python train.py --n_head=3 --head_dim=64 --norm="rmsnorm" --norm_eps=1e-05 --positions="rope" --parallel_block=false --init="normal" --init_std_up=0.0323 --lr=0.00618 --beta1=0.93 --decay_fraction=0.913 --decay_shape="linear" --seq_len=128 --steps=11863
Each number is 200 + 40 x the weight over its row's rms, rounded and kept within 0 to 999. Layers, rows and columns count from 0. The size before them is the row's rms in percent of the matrix's.

# layer 6 MLP down (transposed), 768x192, rms 0.0336, rows 686-704, columns 0-191
095,185,175,158,244,212,198,256,178,222,220,199,281,208,149,169,182,155,239,198,258,245,167,169,210,217,246,160,197,213,252,216,69,269,174,130,221,230,142,254,147,167,250,204,273,196,207,233,184,228,178,200,205,161,240,196,157,225,152,178,174,255,121,219,248,211,265,250,218,282,182,217,142,130,166,219,254,224,226,236,159,235,209,206,158,267,250,165,152,203,178,169,229,189,139,199,266,213,247,172,159,268,189,206,90,181,212,222,167,176,206,209,144,159,220,213,216,185,190,235,157,188,190,251,174,273,213,223,238,205,187,269,264,222,227,200,195,163,168,173,139,208,242,281,205,173,235,174,186,209,195,218,245,203,196,190,281,255,195,156,215,258,222,163,214,225,187,183,113,223,176,123,159,189,197,220,227,236,247,124,169,214,258,267,170,249,180,183,254,270,184,178,161
106,199,181,200,158,224,236,151,264,164,250,123,179,187,136,190,121,176,221,197,155,201,251,127,234,151,151,211,187,235,209,183,199,319,218,226,170,196,175,192,150,222,208,180,129,161,185,200,248,240,263,180,271,187,216,266,226,219,203,205,239,221,206,235,175,236,232,210,225,180,264,230,178,146,256,176,165,169,192,254,203,178,226,179,238,204,145,317,203,181,198,233,205,155,117,199,243,227,195,222,203,194,186,225,265,286,165,211,149,213,213,211,237,179,172,206,209,187,222,264,209,124,246,215,206,184,196,182,282,194,186,235,117,217,200,195,181,255,234,207,195,150,221,206,172,260,205,168,111,196,141,218,162,220,206,177,150,271,128,196,214,223,185,157,248,154,236,228,182,217,219,113,216,203,222,143,156,162,233,195,142,189,82,301,249,243,157,156,231,196,205,234,183
104,269,217,217,242,193,218,174,177,200,173,153,206,144,148,129,227,238,257,225,254,228,169,202,152,133,168,202,226,218,166,208,183,174,124,222,156,206,252,171,175,202,224,169,212,226,195,197,237,183,173,270,154,157,187,188,187,209,232,156,255,262,191,199,198,170,217,220,237,252,116,185,204,228,116,140,189,240,249,137,191,128,183,228,179,150,179,176,146,136,87,201,205,191,238,191,261,201,166,184,219,280,202,264,205,199,227,197,235,151,198,203,198,85,203,210,223,137,172,139,165,155,255,116,173,214,184,177,153,282,107,157,177,216,210,251,200,200,237,213,201,203,196,185,239,181,193,265,207,197,98,223,182,257,193,148,242,215,199,198,177,225,208,189,179,237,220,128,172,215,186,141,134,224,182,197,112,186,205,162,186,252,236,142,135,234,199,192,195,153,176,295,233
110,277,137,180,182,218,234,200,177,167,237,180,206,212,165,183,177,187,299,194,234,239,175,262,180,230,150,185,169,227,183,159,208,233,245,189,196,217,171,221,202,167,261,173,202,208,174,196,170,231,166,142,202,223,197,228,198,138,218,159,258,209,275,221,209,134,259,177,191,195,240,222,203,262,127,243,279,222,102,157,208,195,229,209,225,179,205,265,224,236,222,229,177,247,164,184,203,129,249,100,133,181,218,173,169,213,211,178,120,214,175,162,208,161,214,188,226,189,234,202,232,172,183,119,184,225,137,209,185,202,194,212,166,216,160,237,169,152,198,271,223,227,206,254,136,238,110,214,230,206,162,183,233,189,234,218,231,129,164,225,133,251,230,141,271,187,188,235,220,212,166,245,244,192,179,214,271,211,218,158,98,220,276,233,73,153,257,206,172,215,167,251,276
085,210,207,198,246,169,152,241,187,267,146,154,144,263,136,190,147,172,258,174,148,286,158,198,169,175,170,211,262,155,216,245,127,147,160,161,209,182,185,192,224,209,296,165,184,246,194,209,228,224,203,114,185,188,189,286,218,158,147,126,214,241,175,210,145,174,159,169,159,268,209,236,217,191,235,165,155,188,227,176,195,218,241,146,255,163,206,216,129,288,154,223,223,228,191,203,179,232,207,215,264,145,228,263,116,206,252,141,166,251,174,224,234,248,227,172,121,220,222,181,218,245,220,171,161,177,211,251,239,253,214,258,192,196,232,108,219,152,187,168,228,203,284,213,160,183,213,118,202,204,137,249,257,232,200,213,209,185,201,182,144,230,215,118,184,181,199,216,249,193,160,146,207,193,162,282,242,200,136,173,249,196,206,133,157,190,204,165,209,220,204,197,195
094,145,245,227,260,156,182,184,244,206,158,245,156,193,152,221,211,180,222,189,158,170,136,221,247,177,230,274,228,129,185,313,178,197,220,266,221,260,131,316,170,221,182,208,200,225,176,218,132,170,192,254,216,208,254,177,221,232,218,138,174,230,167,210,239,247,219,209,225,186,230,248,249,138,205,146,243,144,232,219,241,190,160,166,297,273,221,242,175,193,212,229,190,195,206,256,221,202,220,210,194,156,288,159,189,208,164,206,177,156,171,207,187,203,144,230,158,210,234,151,189,231,166,163,199,310,272,263,206,302,232,148,200,195,260,158,250,106,166,140,217,160,171,221,135,182,228,202,182,177,177,208,221,232,289,212,156,173,145,149,214,221,203,260,254,162,193,227,234,160,202,193,222,213,198,178,159,197,236,171,232,164,210,153,154,204,143,196,215,165,180,155,214
102,219,156,208,114,218,215,246,218,232,146,216,251,155,182,276,216,194,278,198,257,170,225,209,191,200,138,176,83,223,249,177,221,285,202,234,226,178,190,186,195,171,185,259,190,197,181,206,147,157,280,259,242,191,270,211,166,211,200,215,157,228,218,233,298,156,270,255,201,252,230,199,147,208,232,234,146,195,241,182,165,225,158,210,235,208,256,175,265,183,224,260,178,307,156,202,212,248,195,176,140,219,226,148,245,173,189,259,172,136,210,169,239,179,143,210,159,181,207,166,181,234,204,218,189,163,156,157,97,153,210,200,189,266,206,195,171,201,201,239,121,234,258,148,203,172,134,273,168,220,234,115,184,197,197,208,210,218,215,255,218,202,258,206,201,239,244,172,230,203,216,207,201,177,237,163,127,152,171,135,218,185,187,239,161,172,249,169,228,145,188,279,230
103,164,177,214,175,251,217,175,122,289,253,240,220,153,142,101,156,242,371,251,164,217,232,256,154,136,211,248,182,195,177,202,204,222,263,221,133,179,170,203,239,217,236,166,199,207,213,231,200,167,227,192,208,214,260,191,238,237,260,190,252,207,222,185,201,192,181,296,144,218,271,210,210,226,203,184,161,183,145,173,167,244,216,209,201,231,188,183,238,239,201,185,208,195,228,189,192,190,128,221,171,216,189,233,185,197,100,147,165,219,227,209,263,167,235,220,214,215,141,219,181,162,245,169,207,236,126,144,192,218,196,192,231,204,230,256,169,218,193,233,238,164,181,258,212,188,226,145,263,269,224,247,174,130,143,189,210,290,135,180,162,201,250,236,205,209,209,194,120,204,226,117,199,197,202,270,247,177,241,180,178,160,241,269,225,204,185,279,240,170,208,159,178
103,189,179,201,244,244,179,199,215,250,191,256,193,182,268,217,199,232,181,201,184,235,209,257,125,224,189,159,189,167,190,259,226,238,175,226,203,136,74,232,131,204,198,243,273,209,160,210,223,138,233,212,159,105,226,147,233,179,242,216,183,162,215,204,182,232,296,218,178,241,139,138,233,202,183,205,147,256,185,202,218,179,176,208,212,144,221,177,196,115,191,202,257,137,266,160,233,218,244,219,142,185,183,125,262,228,224,242,214,242,203,198,203,188,228,201,177,203,160,166,269,168,228,173,202,248,269,200,216,192,215,147,191,268,156,234,144,258,259,126,181,141,194,194,134,149,230,208,215,148,236,162,282,175,173,204,218,205,121,152,153,263,189,149,215,196,156,215,282,215,156,110,264,138,277,207,234,208,137,191,205,182,196,191,244,210,215,203,192,191,205,247,201
101,212,327,231,155,239,282,241,236,201,208,223,169,199,211,156,202,159,223,188,187,150,230,181,159,184,264,234,206,201,223,169,179,130,238,243,213,248,217,178,151,267,132,234,219,249,174,224,253,226,216,236,132,192,132,192,197,222,214,241,247,204,159,144,203,186,153,174,139,148,176,290,220,220,187,253,144,275,256,203,187,160,201,249,187,216,173,77,206,188,240,180,234,235,234,171,274,278,229,213,200,167,200,214,223,226,243,283,213,191,145,193,237,178,213,287,264,201,247,189,190,214,226,182,184,209,214,219,208,217,212,233,221,179,212,234,155,254,233,235,195,248,170,183,203,236,229,275,182,156,238,96,239,191,211,150,201,189,211,213,221,234,267,172,246,240,202,210,211,172,103,183,280,192,261,217,150,199,252,177,148,247,213,142,181,258,133,198,239,177,228,232,201
092,223,198,195,222,234,133,111,216,154,181,200,206,209,165,206,157,164,224,161,220,228,173,246,190,239,191,210,220,181,200,240,158,126,190,181,228,259,189,236,188,234,223,146,289,260,185,251,212,249,146,137,221,150,218,214,252,140,174,225,214,212,175,236,225,221,181,141,196,222,143,176,225,256,273,250,244,300,213,205,211,185,201,162,217,235,225,199,185,101,235,140,202,157,171,166,174,239,225,222,172,223,201,216,170,217,227,162,201,210,160,185,256,255,242,179,204,155,157,148,205,166,194,248,216,169,196,251,231,159,255,168,142,222,107,146,193,253,148,212,168,216,291,172,152,232,236,171,223,232,227,136,216,227,155,187,200,191,230,152,265,227,225,217,203,272,165,196,182,165,148,287,148,216,294,213,166,212,296,170,115,213,209,252,187,243,266,216,138,228,244,246,251
109,253,254,254,187,194,132,264,202,282,223,122,183,182,154,232,249,191,262,170,184,141,213,185,199,169,214,246,230,256,230,249,229,232,233,244,173,203,162,211,132,179,213,237,218,179,236,196,175,130,166,138,208,198,164,192,242,196,220,250,238,186,206,60,98,214,196,208,172,178,287,180,153,281,174,211,236,166,229,187,257,149,152,147,138,209,165,194,189,218,181,149,187,176,149,142,163,182,184,234,234,215,232,262,166,99,196,179,236,238,229,254,137,183,205,127,223,192,192,177,191,133,239,161,169,143,215,195,205,219,188,212,175,231,204,115,155,170,230,149,189,172,168,199,199,152,213,136,166,135,180,208,221,180,236,186,219,169,183,208,240,191,214,265,211,278,233,220,210,259,179,239,189,174,155,266,227,270,199,176,214,161,212,119,145,142,216,242,187,240,242,198,195
101,216,235,256,190,222,231,174,164,221,156,184,229,185,185,207,179,205,206,221,137,235,151,170,125,264,230,140,223,285,210,229,108,221,163,239,251,180,174,181,211,219,269,251,129,207,190,219,213,117,123,219,158,141,180,188,142,210,264,187,183,208,210,252,192,198,177,206,185,168,216,199,172,179,182,172,206,173,147,231,186,280,240,204,248,90,179,242,220,172,212,145,193,172,222,289,164,238,184,175,141,225,278,195,210,123,217,223,221,261,237,246,217,285,193,202,207,155,276,199,256,238,193,233,183,237,224,148,236,202,198,147,153,217,238,123,244,219,275,79,101,228,229,216,233,218,230,184,201,118,220,168,216,212,204,209,163,153,248,176,184,187,211,220,233,178,153,202,185,241,163,239,246,215,206,176,225,192,193,210,218,124,208,196,166,173,192,108,250,247,210,176,186
105,213,118,197,178,259,220,232,216,198,212,207,138,194,182,276,174,137,133,212,170,191,207,203,201,231,301,238,183,220,226,199,206,128,252,185,192,212,194,158,271,200,190,221,93,192,206,156,272,171,128,220,204,162,166,243,184,252,189,217,175,182,235,180,211,227,210,177,236,223,218,200,199,208,171,222,209,163,231,203,233,180,203,215,222,150,281,214,234,178,217,143,86,186,230,185,251,237,254,106,201,228,188,188,236,194,166,201,289,201,213,239,166,171,209,179,159,101,263,167,176,319,222,209,218,240,229,229,201,203,181,120,189,229,195,212,160,154,139,265,192,164,218,155,173,261,235,127,164,222,200,185,178,133,255,137,202,213,202,200,230,206,173,155,177,210,161,148,218,248,204,209,194,151,156,145,257,272,197,156,263,190,271,123,184,229,160,182,140,243,184,161,169
102,148,246,229,159,153,250,159,118,219,247,183,214,214,253,211,148,255,228,152,189,174,197,153,166,211,150,204,205,219,195,240,213,163,205,153,168,209,197,170,215,225,235,275,181,204,278,216,273,185,253,168,264,160,175,213,138,237,220,209,217,177,217,215,182,201,191,193,159,229,215,234,234,151,175,160,157,143,264,173,204,189,173,204,264,176,237,254,183,225,152,242,155,279,291,243,171,203,181,158,123,166,250,183,214,207,226,190,216,237,154,150,205,138,138,242,140,186,249,207,202,254,232,198,272,143,180,191,177,148,226,154,172,215,140,201,159,146,252,281,258,249,185,199,281,225,181,247,249,125,217,202,158,179,241,161,175,232,151,232,169,127,265,107,271,225,110,159,190,165,205,183,249,180,168,167,194,151,186,232,140,208,218,193,166,189,186,183,243,246,185,215,261
100,184,177,228,200,161,213,219,159,182,236,201,162,237,187,145,133,208,149,141,188,144,157,50,169,159,248,232,237,239,152,189,138,216,150,183,114,197,220,193,175,239,235,277,243,142,225,219,148,279,207,216,126,180,213,203,212,146,266,234,177,196,101,228,185,232,189,251,234,229,162,223,173,231,182,170,193,159,199,216,249,230,182,217,202,210,161,207,207,146,218,170,164,208,158,121,213,155,202,199,194,212,183,203,184,167,218,208,163,159,189,150,219,162,213,180,260,136,258,183,277,255,231,252,291,208,148,198,213,238,246,204,254,142,176,236,192,198,296,179,282,211,179,201,260,296,214,171,208,184,278,227,151,237,230,220,176,167,260,162,122,241,187,221,155,183,157,282,207,192,169,163,189,213,134,239,229,206,257,176,180,228,234,226,165,210,240,192,199,201,197,194,194
099,221,196,194,295,245,189,177,169,217,243,187,241,210,140,174,295,148,177,190,166,174,254,289,124,164,262,214,179,150,252,187,212,130,233,243,214,253,221,208,228,190,248,208,152,286,163,290,175,152,186,256,142,219,145,204,178,144,248,240,168,214,161,195,197,178,204,183,190,221,159,200,227,218,218,167,177,280,155,253,175,202,186,224,221,171,220,234,178,183,245,171,133,158,195,168,249,208,253,215,228,216,197,237,154,210,190,168,198,208,211,188,131,141,202,199,189,148,209,199,189,179,200,89,224,220,228,182,212,187,122,230,233,186,196,224,136,228,146,184,171,239,217,307,239,212,264,166,181,218,182,161,198,166,172,149,150,132,232,191,171,170,188,249,248,278,130,223,183,274,215,219,215,151,227,217,234,220,222,170,175,226,242,251,164,284,194,183,160,169,121,258,270
094,188,271,193,190,203,174,134,134,273,157,248,207,242,179,145,141,250,244,283,137,308,242,174,191,211,212,201,193,203,216,220,180,234,187,166,164,152,233,215,248,189,174,277,214,190,254,167,161,164,220,302,226,202,233,210,175,118,224,176,209,182,204,215,246,223,217,257,241,165,250,227,226,186,175,188,138,265,188,216,232,283,196,165,269,198,145,181,188,215,207,228,230,197,195,299,198,260,214,214,290,198,266,194,139,212,197,170,275,217,179,252,155,175,238,192,198,233,212,187,258,205,221,191,144,199,180,169,223,230,157,209,111,158,191,250,195,161,227,240,260,171,244,227,202,206,152,228,186,229,232,234,209,219,208,175,151,195,190,190,239,170,210,172,223,132,171,184,111,176,228,207,130,191,180,298,237,157,183,121,217,246,177,190,204,152,176,260,187,235,121,190,268
088,168,214,202,174,230,189,218,187,250,212,141,133,142,217,163,218,215,188,147,214,163,179,237,205,181,270,218,217,170,160,141,230,181,166,139,215,287,236,194,187,210,241,204,231,190,175,209,185,242,197,276,198,180,222,211,230,242,259,242,305,235,286,198,217,239,187,233,254,246,159,187,213,198,163,221,204,228,185,206,214,216,187,172,139,169,170,168,185,195,298,149,191,211,157,176,157,229,162,234,241,183,169,292,205,236,218,141,115,205,195,230,286,215,267,207,238,143,273,264,202,177,178,177,167,200,168,214,251,229,171,126,163,199,154,226,222,183,205,170,206,222,187,224,198,184,239,259,141,173,209,155,232,285,148,274,176,225,276,222,213,169,202,220,266,184,149,241,197,164,168,168,170,171,262,219,153,264,189,204,218,141,174,211,117,83,183,192,187,91,205,222,236
# layer 6 MLP up, 768x192, rms 0.139, rows 687-704, columns 0-191
100,175,228,273,203,240,218,206,244,151,225,196,128,215,210,220,158,263,210,147,177,247,175,178,209,151,188,267,252,192,162,204,144,241,179,209,225,183,202,176,117,174,128,151,172,251,133,132,255,222,220,226,205,234,144,188,240,213,196,238,201,137,202,153,223,194,243,187,186,188,269,212,214,214,141,274,226,163,269,195,239,249,150,210,221,190,163,261,239,167,234,198,206,184,193,167,212,194,159,251,195,121,207,194,145,149,213,192,207,170,213,203,237,170,200,182,157,150,165,197,304,240,180,187,235,188,216,257,223,134,145,184,201,216,235,239,231,192,215,143,234,167,99,260,206,196,151,60,187,205,217,228,192,126,205,186,156,272,235,204,98,168,257,192,200,273,162,212,207,230,164,154,171,253,205,183,194,239,213,175,220,229,227,113,158,180,176,185,178,271,222,204,125
097,219,148,123,162,246,200,167,262,165,265,162,200,215,192,250,208,186,201,210,158,206,257,230,132,231,208,163,222,290,262,127,193,259,192,227,280,187,198,151,235,176,187,230,160,196,157,203,209,163,196,166,180,167,179,203,209,196,175,182,194,248,150,276,225,186,170,185,236,223,200,220,211,216,255,142,153,210,222,233,252,180,178,226,181,196,246,118,262,221,146,246,244,205,190,278,253,200,143,221,227,177,225,194,180,182,257,222,160,238,146,124,167,243,122,119,224,138,210,162,167,182,201,197,234,169,236,203,178,175,208,209,233,168,212,213,184,96,198,215,246,168,154,230,196,195,250,233,224,295,222,212,226,201,305,157,300,256,185,146,206,223,237,243,237,246,183,228,147,157,201,133,226,260,230,221,174,287,201,185,255,186,200,151,207,188,155,249,258,190,190,237,267
091,146,217,191,224,244,242,204,199,197,208,181,197,226,208,123,170,191,205,191,257,189,240,268,157,159,169,174,169,243,143,170,172,195,265,194,162,175,249,213,153,109,144,160,191,188,240,199,138,194,170,166,284,180,221,273,183,223,161,157,138,200,227,206,215,206,222,155,130,215,195,146,233,275,231,158,171,165,201,170,183,246,236,167,206,187,222,173,252,245,229,214,212,246,181,280,281,182,191,247,217,110,187,165,255,183,273,238,228,222,203,191,200,225,190,219,101,171,155,189,192,194,194,166,145,205,202,201,245,206,250,234,253,287,125,235,135,124,264,263,215,247,211,194,168,207,87,235,221,224,168,187,211,193,234,155,228,235,232,217,205,246,217,188,245,232,217,169,222,199,262,99,218,195,140,241,268,225,271,181,113,219,215,199,129,221,189,246,192,202,184,216,172
089,222,222,228,159,200,261,237,200,207,203,221,271,249,245,180,207,214,179,164,289,127,268,162,258,167,194,174,195,196,210,206,253,223,172,139,189,231,177,191,234,195,100,205,206,214,198,177,174,256,194,169,221,208,239,236,196,191,217,242,191,209,187,177,232,221,281,193,223,162,129,179,186,187,206,234,211,181,231,224,214,248,283,173,200,181,310,268,210,178,221,208,167,188,94,214,229,171,217,265,187,129,204,202,220,150,274,265,206,237,194,247,143,221,276,214,194,183,245,170,169,244,221,214,224,209,241,107,271,179,185,230,172,255,208,276,191,223,183,132,215,199,204,156,223,205,272,226,246,201,169,143,217,195,193,266,192,174,149,248,169,176,153,329,173,251,205,227,205,214,164,238,129,236,163,202,136,125,198,243,207,197,281,254,252,178,182,255,184,185,255,202,178
105,226,185,245,183,149,191,196,280,253,204,196,147,157,187,234,183,177,220,208,160,178,278,235,226,171,208,196,206,228,214,204,205,157,153,235,181,225,172,210,176,146,220,251,201,175,214,157,143,185,210,236,249,158,202,179,210,214,237,255,213,167,177,283,212,183,199,228,213,242,248,245,261,263,251,186,162,128,174,169,119,267,222,185,198,261,197,165,236,151,198,142,158,164,146,186,201,217,154,198,273,184,259,142,188,210,211,166,175,164,221,248,217,136,160,201,181,134,221,165,167,178,152,262,229,230,185,220,192,225,263,245,179,251,269,178,264,197,167,221,165,217,91,229,162,214,228,237,254,204,123,244,270,204,243,203,252,265,157,199,251,165,186,190,178,174,136,213,213,257,209,249,227,209,199,180,338,309,163,153,192,174,214,196,169,162,104,180,240,163,174,179,173
099,255,139,157,165,173,227,170,238,182,193,193,187,208,125,219,238,187,179,211,168,227,218,161,191,178,147,250,177,115,287,251,188,182,191,212,234,169,193,301,193,171,194,158,169,176,280,249,215,283,145,238,211,217,191,143,186,203,157,209,217,240,180,214,256,305,139,198,236,219,196,244,242,213,263,165,153,126,245,111,212,177,211,219,173,179,208,148,239,231,182,243,157,193,164,194,173,180,178,273,226,195,271,133,174,179,190,221,265,210,138,228,183,235,223,192,213,166,151,212,227,192,131,210,228,239,207,289,188,214,225,143,176,177,214,151,228,239,169,241,219,164,208,260,217,197,161,175,179,139,204,236,240,204,239,181,147,302,158,240,154,288,181,234,185,157,243,267,194,162,209,237,194,245,196,238,180,157,190,195,232,178,167,257,196,68,185,182,242,162,205,207,194
102,296,234,226,192,280,175,219,209,168,202,226,188,193,254,200,193,198,182,255,175,203,226,185,205,143,155,221,219,169,188,163,152,164,271,192,257,222,212,233,214,211,179,258,202,218,227,148,164,161,241,220,237,222,147,183,166,148,93,148,225,151,187,172,163,218,153,146,205,242,199,175,225,127,219,202,162,207,169,202,215,215,237,222,219,217,253,164,217,249,122,238,239,203,182,230,174,182,265,239,246,210,222,227,255,194,164,208,197,230,146,206,186,204,238,202,219,223,183,241,164,209,215,236,154,242,247,284,222,124,172,198,164,168,139,146,182,223,167,217,194,241,209,282,288,236,229,149,175,179,206,233,211,49,249,216,208,236,174,199,267,213,141,270,287,190,149,213,154,257,243,234,237,222,250,148,176,120,160,129,255,183,222,140,173,136,180,205,237,230,220,161,241
108,172,176,158,201,240,270,239,184,309,177,243,228,199,224,109,215,202,255,154,215,147,263,248,252,231,180,196,193,211,167,228,198,174,230,271,188,184,221,222,163,223,191,196,216,239,155,116,159,186,190,238,186,228,253,220,240,196,208,198,134,226,124,142,241,174,173,207,183,203,219,181,191,133,206,173,191,179,225,239,198,257,173,255,219,227,202,256,174,173,213,195,221,233,229,181,167,254,171,248,204,197,174,262,219,199,260,179,146,278,92,168,165,211,209,181,216,211,193,174,203,170,219,273,195,216,167,176,182,251,206,229,103,230,168,168,210,211,172,179,198,209,188,183,186,257,228,200,73,210,247,102,131,210,197,188,84,167,172,205,156,157,134,225,201,222,194,138,193,288,254,220,186,228,235,176,221,204,134,239,189,254,287,210,203,280,223,231,254,224,251,225,212
113,171,182,124,144,226,220,235,218,262,169,200,261,234,176,168,195,163,135,229,186,177,171,208,171,173,187,251,243,214,208,207,258,236,210,242,224,150,239,190,112,149,193,164,141,201,249,216,219,156,226,184,196,177,226,194,178,249,252,188,200,196,242,192,169,243,256,208,186,164,204,148,251,172,218,139,173,169,231,160,221,144,137,187,135,147,203,193,209,247,204,129,205,219,161,210,203,118,187,249,186,176,108,218,222,154,282,179,226,152,217,289,163,220,153,205,268,239,182,187,147,231,167,209,239,207,203,221,253,248,229,208,165,231,182,195,255,232,242,194,88,159,226,214,190,190,222,251,171,183,214,152,163,209,233,239,229,263,168,171,106,213,253,195,190,265,252,204,363,232,225,233,153,156,163,172,219,198,186,208,227,150,255,222,225,236,186,170,126,213,257,169,154
098,184,218,194,232,257,267,141,222,252,218,240,157,218,175,136,201,213,177,233,207,123,223,208,194,209,243,273,163,220,221,197,144,266,173,252,187,260,156,123,260,173,178,248,192,149,161,144,197,206,256,194,177,189,268,229,154,198,216,146,157,192,154,165,202,241,207,220,121,140,221,217,211,178,230,176,297,223,142,207,149,224,227,186,120,138,150,263,203,197,160,199,180,226,112,205,183,154,183,205,118,265,202,173,237,247,157,201,249,172,176,236,218,210,178,167,188,108,221,171,150,188,210,193,227,176,225,276,167,252,172,265,264,165,200,189,234,204,268,210,199,175,190,258,212,147,237,171,191,187,146,121,202,237,161,220,202,202,186,198,213,157,202,151,173,118,146,190,193,211,189,167,209,302,222,269,229,172,149,223,271,214,237,184,147,257,197,180,258,157,208,260,208
107,236,215,281,164,188,189,188,213,195,255,206,241,179,202,278,204,259,190,214,242,200,258,175,191,199,222,131,194,135,208,206,158,204,202,129,199,192,184,230,210,163,139,164,217,264,194,251,215,170,157,201,155,140,174,180,192,199,214,265,196,229,205,211,161,258,167,253,190,138,268,112,188,152,296,144,210,268,320,146,155,213,168,226,270,157,170,174,205,178,225,206,161,175,178,261,223,173,248,251,212,221,199,194,130,168,211,184,219,133,232,200,289,210,205,243,200,226,231,212,161,124,163,219,217,253,157,238,152,199,174,214,165,148,200,141,229,130,247,181,221,200,229,180,219,251,281,183,211,203,253,199,258,206,163,185,250,202,169,208,228,178,202,267,185,235,114,189,202,280,190,171,188,161,216,195,240,133,252,270,223,221,210,127,136,204,222,180,289,180,206,180,246
114,152,196,186,142,165,137,260,166,199,180,129,191,216,214,220,223,170,190,221,226,155,96,185,207,192,201,235,190,178,217,207,226,219,218,217,254,191,246,187,171,186,160,201,173,126,153,235,198,165,248,273,197,224,235,166,208,195,158,209,137,182,256,177,330,179,125,238,253,127,235,231,241,173,225,239,285,237,157,243,160,136,208,222,220,295,235,117,259,204,167,140,163,231,161,202,176,85,251,301,192,201,161,209,150,160,163,188,127,208,263,146,220,238,157,195,184,210,195,216,225,208,266,187,216,186,181,188,217,242,211,207,264,111,247,164,261,135,210,201,248,229,208,186,156,198,151,236,182,214,167,174,230,149,235,181,225,251,166,145,168,221,236,221,212,233,212,159,248,162,198,249,208,203,201,251,207,178,177,150,197,168,180,197,207,234,215,233,179,148,256,248,239
111,171,219,175,181,197,160,206,200,215,174,181,165,158,156,202,238,170,166,163,174,244,151,141,154,251,236,141,116,212,138,193,209,202,189,197,203,145,238,253,172,224,183,120,287,161,192,199,200,187,304,157,179,136,173,204,142,97,203,200,181,253,213,173,201,183,188,195,145,222,239,178,108,206,207,181,185,149,115,106,245,227,226,236,138,265,181,190,218,206,185,211,198,223,257,219,171,212,160,252,248,237,192,247,217,260,146,255,181,192,177,227,164,233,206,156,130,246,219,225,221,178,207,189,251,238,196,163,205,187,163,209,197,213,165,252,206,193,214,196,157,218,185,181,148,216,156,189,160,221,185,151,211,261,229,236,259,278,167,198,196,267,331,196,181,115,168,186,197,183,222,204,244,196,177,266,244,214,187,191,180,197,270,116,176,200,163,200,192,161,322,220,244
097,208,179,148,202,222,104,166,225,225,218,209,211,181,217,249,163,147,213,229,234,240,146,136,226,277,236,179,156,231,193,276,204,157,106,172,138,220,182,151,206,221,257,184,164,194,178,236,231,209,246,122,183,275,204,112,181,242,137,207,136,259,157,103,204,254,199,260,216,163,205,200,192,155,228,183,199,191,193,322,172,187,176,223,222,158,149,148,235,190,238,205,205,203,159,175,242,206,213,181,211,150,154,101,221,200,225,126,186,134,189,212,240,172,215,142,232,186,163,168,172,199,194,255,182,221,196,215,191,222,198,292,205,144,192,264,232,200,155,147,238,199,254,178,196,228,259,240,200,209,202,213,269,228,131,214,203,263,168,249,148,194,169,238,189,217,192,169,230,183,242,169,172,205,245,255,173,246,158,183,189,213,262,170,200,239,254,282,124,232,142,219,183
102,142,204,172,153,240,249,234,239,211,210,170,196,224,191,152,240,299,168,227,157,185,172,202,241,221,193,235,283,232,281,235,195,216,214,145,200,189,145,176,178,148,213,163,204,177,229,212,304,174,169,91,177,274,152,185,190,277,226,189,206,184,216,181,224,146,161,211,168,175,115,265,237,199,157,208,273,257,188,249,195,184,259,269,222,230,147,211,255,207,142,281,231,226,230,214,228,189,207,241,211,211,138,241,128,193,234,202,205,211,178,187,169,200,174,142,158,229,183,152,127,216,184,248,175,244,193,186,166,113,257,198,143,203,206,247,143,158,196,237,141,215,240,222,167,155,179,241,206,255,235,203,166,282,189,150,162,164,223,256,213,162,140,236,230,202,239,218,252,199,175,201,237,262,250,232,208,143,136,229,174,230,140,227,181,249,219,169,223,203,234,158,269
105,199,188,147,222,177,290,125,154,142,199,354,191,179,211,238,152,155,204,195,187,204,191,273,175,111,169,162,173,186,209,247,126,184,159,265,169,173,223,197,292,222,224,205,190,222,249,245,152,159,201,225,266,231,158,186,160,247,232,205,184,212,206,253,141,269,114,246,162,240,116,228,206,214,166,187,160,179,260,231,95,248,279,216,202,209,222,271,174,219,248,240,211,143,202,103,184,211,208,134,132,190,230,218,150,171,239,228,165,266,190,212,194,284,244,191,222,196,200,225,168,233,197,239,133,238,189,177,168,187,222,229,197,200,203,183,279,188,195,241,285,187,173,218,222,194,176,224,212,178,230,220,240,164,155,168,216,191,248,165,212,163,231,154,212,195,235,205,204,227,225,241,231,207,226,183,216,208,209,202,205,239,203,184,162,180,191,173,284,206,203,162,278
108,239,269,247,239,237,142,205,144,186,201,125,190,220,230,215,227,193,267,176,242,230,168,235,254,252,184,228,212,242,199,169,187,195,149,253,160,188,253,141,220,154,274,227,182,231,240,185,195,162,199,174,98,241,193,101,167,238,239,206,286,200,122,190,179,196,173,209,179,164,294,176,209,144,238,289,180,155,210,249,141,209,218,101,222,225,233,180,235,164,205,258,230,187,195,215,211,155,185,206,256,177,199,189,176,213,216,196,227,182,178,232,153,192,330,180,250,218,183,219,257,224,286,243,233,219,211,205,189,235,194,207,151,263,250,212,189,114,185,257,219,213,229,210,184,173,135,187,230,273,246,148,253,170,211,198,252,179,261,152,169,151,170,145,239,204,254,176,173,274,197,177,173,165,233,234,207,178,257,228,229,179,196,231,158,238,183,155,245,219,182,182,251
097,250,183,193,234,215,263,160,153,235,171,226,190,202,210,165,183,154,185,172,271,229,194,101,153,223,210,107,212,227,201,150,151,230,147,234,148,223,159,120,144,187,262,167,194,114,166,165,233,196,189,257,206,257,89,263,243,222,201,222,245,260,258,190,246,226,150,177,178,153,255,212,240,250,180,165,247,258,255,229,239,159,227,217,198,296,202,130,152,151,225,221,116,240,154,163,188,173,235,213,201,201,225,232,233,244,214,194,216,163,171,187,135,237,238,201,142,218,136,211,236,226,153,189,193,213,191,211,157,209,211,245,254,219,224,191,147,219,227,262,185,201,180,204,178,260,196,211,237,167,134,159,195,167,194,162,219,277,202,261,192,154,215,184,219,250,217,259,216,166,254,222,177,149,216,281,233,170,176,186,182,124,194,171,217,161,213,235,158,119,189,135,220